config.toml
head_dim = 64
norm_eps = 1e-06
init_std_down = 0.0
learning_rate = 0.000839
beta2 = 0.98
lr_head = 0.00456
max_seq_len = 4096
doc_mask = true
max_steps = 6795
dataset = "wikipedia_en"
Each number is 500 + 40 x the weight over its row's rms, rounded and kept within 0 to 999. Layers, rows and columns count from 0. Numbers have three digits each. The size before them is the row's rms in percent of the matrix's.

# layer 6 MLP down (transposed), 2304x768, rms 0.0443, rows 835-863, columns 240-287
103:572465561509518477559528505509514525522508513540510480500509517463515454515521523462493506463572462462586503479462507498471486584534520458435528
100:530470492466603495467499499561481599545459496491512522422499463520560552481532547474528516531503458529529465522518468519494500519488498498505491
105:562503497485493441512508508486515474500499520484474564590502496506522445447496486524511511481477442496478478514448480479505408472504552509457559
097:501565476489486425443488493481568502561502462488451510540475434527521534483484491409531523512498514543438483544507538504456541523537530576422497
102:434450486485494454422450495440566464484492486533491513488479570469490524578474556542569535501478513501525496410490492502508471480444592532525473
105:537492515447475546506476505507476499519594448520510424489495529416482444554494578528487419532524503547457482528594528493503557526560478489552529
102:416536507494460518503481518522444514530506523456449524517476459510529521551500489485384487470515469517461499475476506494524461528494513486510469
084:539466542430463471502474471461484522398532528487497455443517502571524428486512524501570478446497538495491514432595534487491509490461499479483473
090:480545455533514530512532530492495450528491509438488534523529552487486539518531565494523523496453509492523555567535554576548495558576608494535531
103:477498560476494452536478478446543536535569499524490544515422468475510550536494462533481491527485411444506530501488507511510539535527461486519567
097:531441447498418546495569564459457461570571527508482444509451547484496506570525516528494551517533536469532514486487533474530521484449526556536441
107:563406489535455523529512484543487523558464514443542522475447526582419508498490521501584558513582488511492520524424451440538502452507549533429556
101:541447491515437479476479484588469476435559498474421460528480452472494509490509413420473515543462517503582533535521422535540515534470550528443438
107:470498446518455538496477529504518454497600540473481502514466483577485413546590529513532467514419511437592447489522459528509500436559576518584466
101:561578509460498449504517478493449467510533507552467492474478505537444445504445527468584448463475534581452511537494544526520482518533470479471483
106:440498542487524459458523516425515450504485460501452558504480474501460453458501539509518533527476572438497523509509540459400522461469479452521510
094:560501533498512484470534538595441437513465550493456455470551492483405496511493514471517451537526484607520554562531514505447474504506604502503499
102:473475455473462464532541461439474462500465482501529548499532445574520563542505463458511519541541469555503550527569541515486471446517496540475597
092:455532504425471480461435496466538478453515519560489519501573477529559465587446432450454448503464496501464497517475441490490473437494538529468487
095:470497542523530483482516474547488482497503491509477530535531538509508474539519534505550409582522535496489489461466547490506477450495549478508441
096:477518515509520480519473489485555503570501538543481457446510501548516537529453502471594512437527450513564511555507504478529468576493532481564534
102:485577462482445493480553510562471402469505500542543442537491452498465514453495530474473501499460476537457469491552476446515594485414495458499483
088:474468491501523561434496485534519478452505516489497490464459505563511455484579498459470548506564499589497501453504499471496463492425490485533489
100:512549555521456488432461424491543494428439443523506529450562524527504531508534528478535520579496510523459418522501497421528507466482507562405499
105:432479522493454431511465545456504496467515575501497493547483531536550463480488528573462520476509553492557486439533505483518553518505497507394549
106:519538484476510483530498534610531521477481496472523474514528458459474496458485501529465469459509523549462534467483487444535509451549559443464524
090:471516489488509463595474535467468513497497461467535499488532468457489475513503511446507484492420477447538566489492509569467453527401584477454555
101:494497428544467563540484579490482453454565485496473446533498472520514470593521550458473478467526585539527483560460484465475508506493580489508492
104:516487484510547469429558493527507569502479588432507474477496555534523493499517497489521409575530619490507445531457524532480471523504516507524533
# layer 6 MLP up, 2304x768, rms 0.0484, rows 836-863, columns 240-287
097:463539459463453535550571559450511423517441495464464479448543483523523496487483448522506426539490518486454572530475497409528515473515467479436426
102:516522468467459509460566476522409586484517516538502507508514441500502485396491533491544515453532486504483485518470493497529506518387491472517562
096:541443499493504493523566501479487516495492477488532477582486438448519494419437502545514475472522537572509442541497510525456457527480456520435480
104:455471441423433549554466513439496540473566493545517489501456535503513377473403491500495532437522433496527499517449574570550495546482518473451507
107:542520459459539501495485523403474562570503511456500475459515435493500501488477553533512523435486470548427445484458477454593497502482443521506521
101:516529442531468479450527508507525474504500463545395495559510510528491532452533477432518540440479504525477461572497448603477492524473476447471571
084:476483525560559508506517490531517550486465496494551543552482561414460507426515439530446535488548429486488563521390508557544482494510492519534459
089:490432421483448507479470517450506483594565512477461512510452429477509519435539480499547488514539521522505490473546508541489485457396567451429493
100:579490555532477484485505454517472485475477540525548512488459586536446498555443527509503520459496508523495544470425522525535535521525448518472469
096:523503485467511543582502424451512529444405434532449456486554464573502417486430489464477458521532508514481479487530540522487453459480498483553540
109:560464513519449532539490533446428515524507528462528504519518493575467512557504544514510518481514524462452483522454531510522515478477482515459494
104:471451502513423531492585481557433521447524509533487574473490531525575497564495487550554486480497479518504539585441510511550517432529512551464519
106:544488589478444565459491537545423544574466516538516508482416538519477474484474438534491525543505526416460516458474477429529531488432551473536520
099:493450492484552423502446536430489622496475442531503454509519419480505484467489499516486577455448530542487514480499381471515484519494436437463562
105:487531581496527556527513482547487493526533542511458436476484504450491475442433507463476538537525543528545514477482460467474456468448446499458476
096:491515513447490559492517547552399537483504525412431487459519476518507479495527550479521490492495477547476531472482540468437431526496430423530515
101:483540498503503605489563461538462535495489550521494455531511474479462408510468539570490419480541531439566456474450487466563449497476507467530508
091:432486516529451575478542500513444563498502524479562486516540586541521505523510538543528504518506428519499537486458463430437488505508486538496433
095:452467491530476397490471500475554565502445495488558517447536442418455510526467513474483555480542499421526512501498531598547530511501431491503482
096:481494494501502575629485518485436500524564488526490470503499496502575410506384546549491526472509436464544532580479473481550503513530550529527510
100:445498472465439443478427548523479477483450536556477487522509504429456509484531553511529510501540527575467433479474477397466485465454400486468483
086:411557507500463474508485514452501525495495498506489441499497547484480523580495575491543431458483526504546506478545506505477517540574543536502531
098:425523468461506466549489437545452494510540491394453396515432451523535466516484545514503551521493527595536486526528480509506403558440507477481463
101:503446511530496474543474510493491534461491512564532463398461483511485530532494478508411503562452519456546435473471522438486452462501548479531521
104:554470516462496546567532507536473505471553461564516509551376498517473531509462579493548492519587459491599493486437459431530478486424536516469505
094:519531551514542571392510486509502504487494554550458486524595583517460523496528499494453516543513527559452434441488443509456520475440566511555432
099:546457496540523548534495556520508528597518535538604523527477475440553453433535466488451554517490544457501518454540489453540551467498538442472464
102:427547545488516547476505492545505514538515500464538507522459503496520495481491423496570530462461561542511477541552469516530474527526462487493443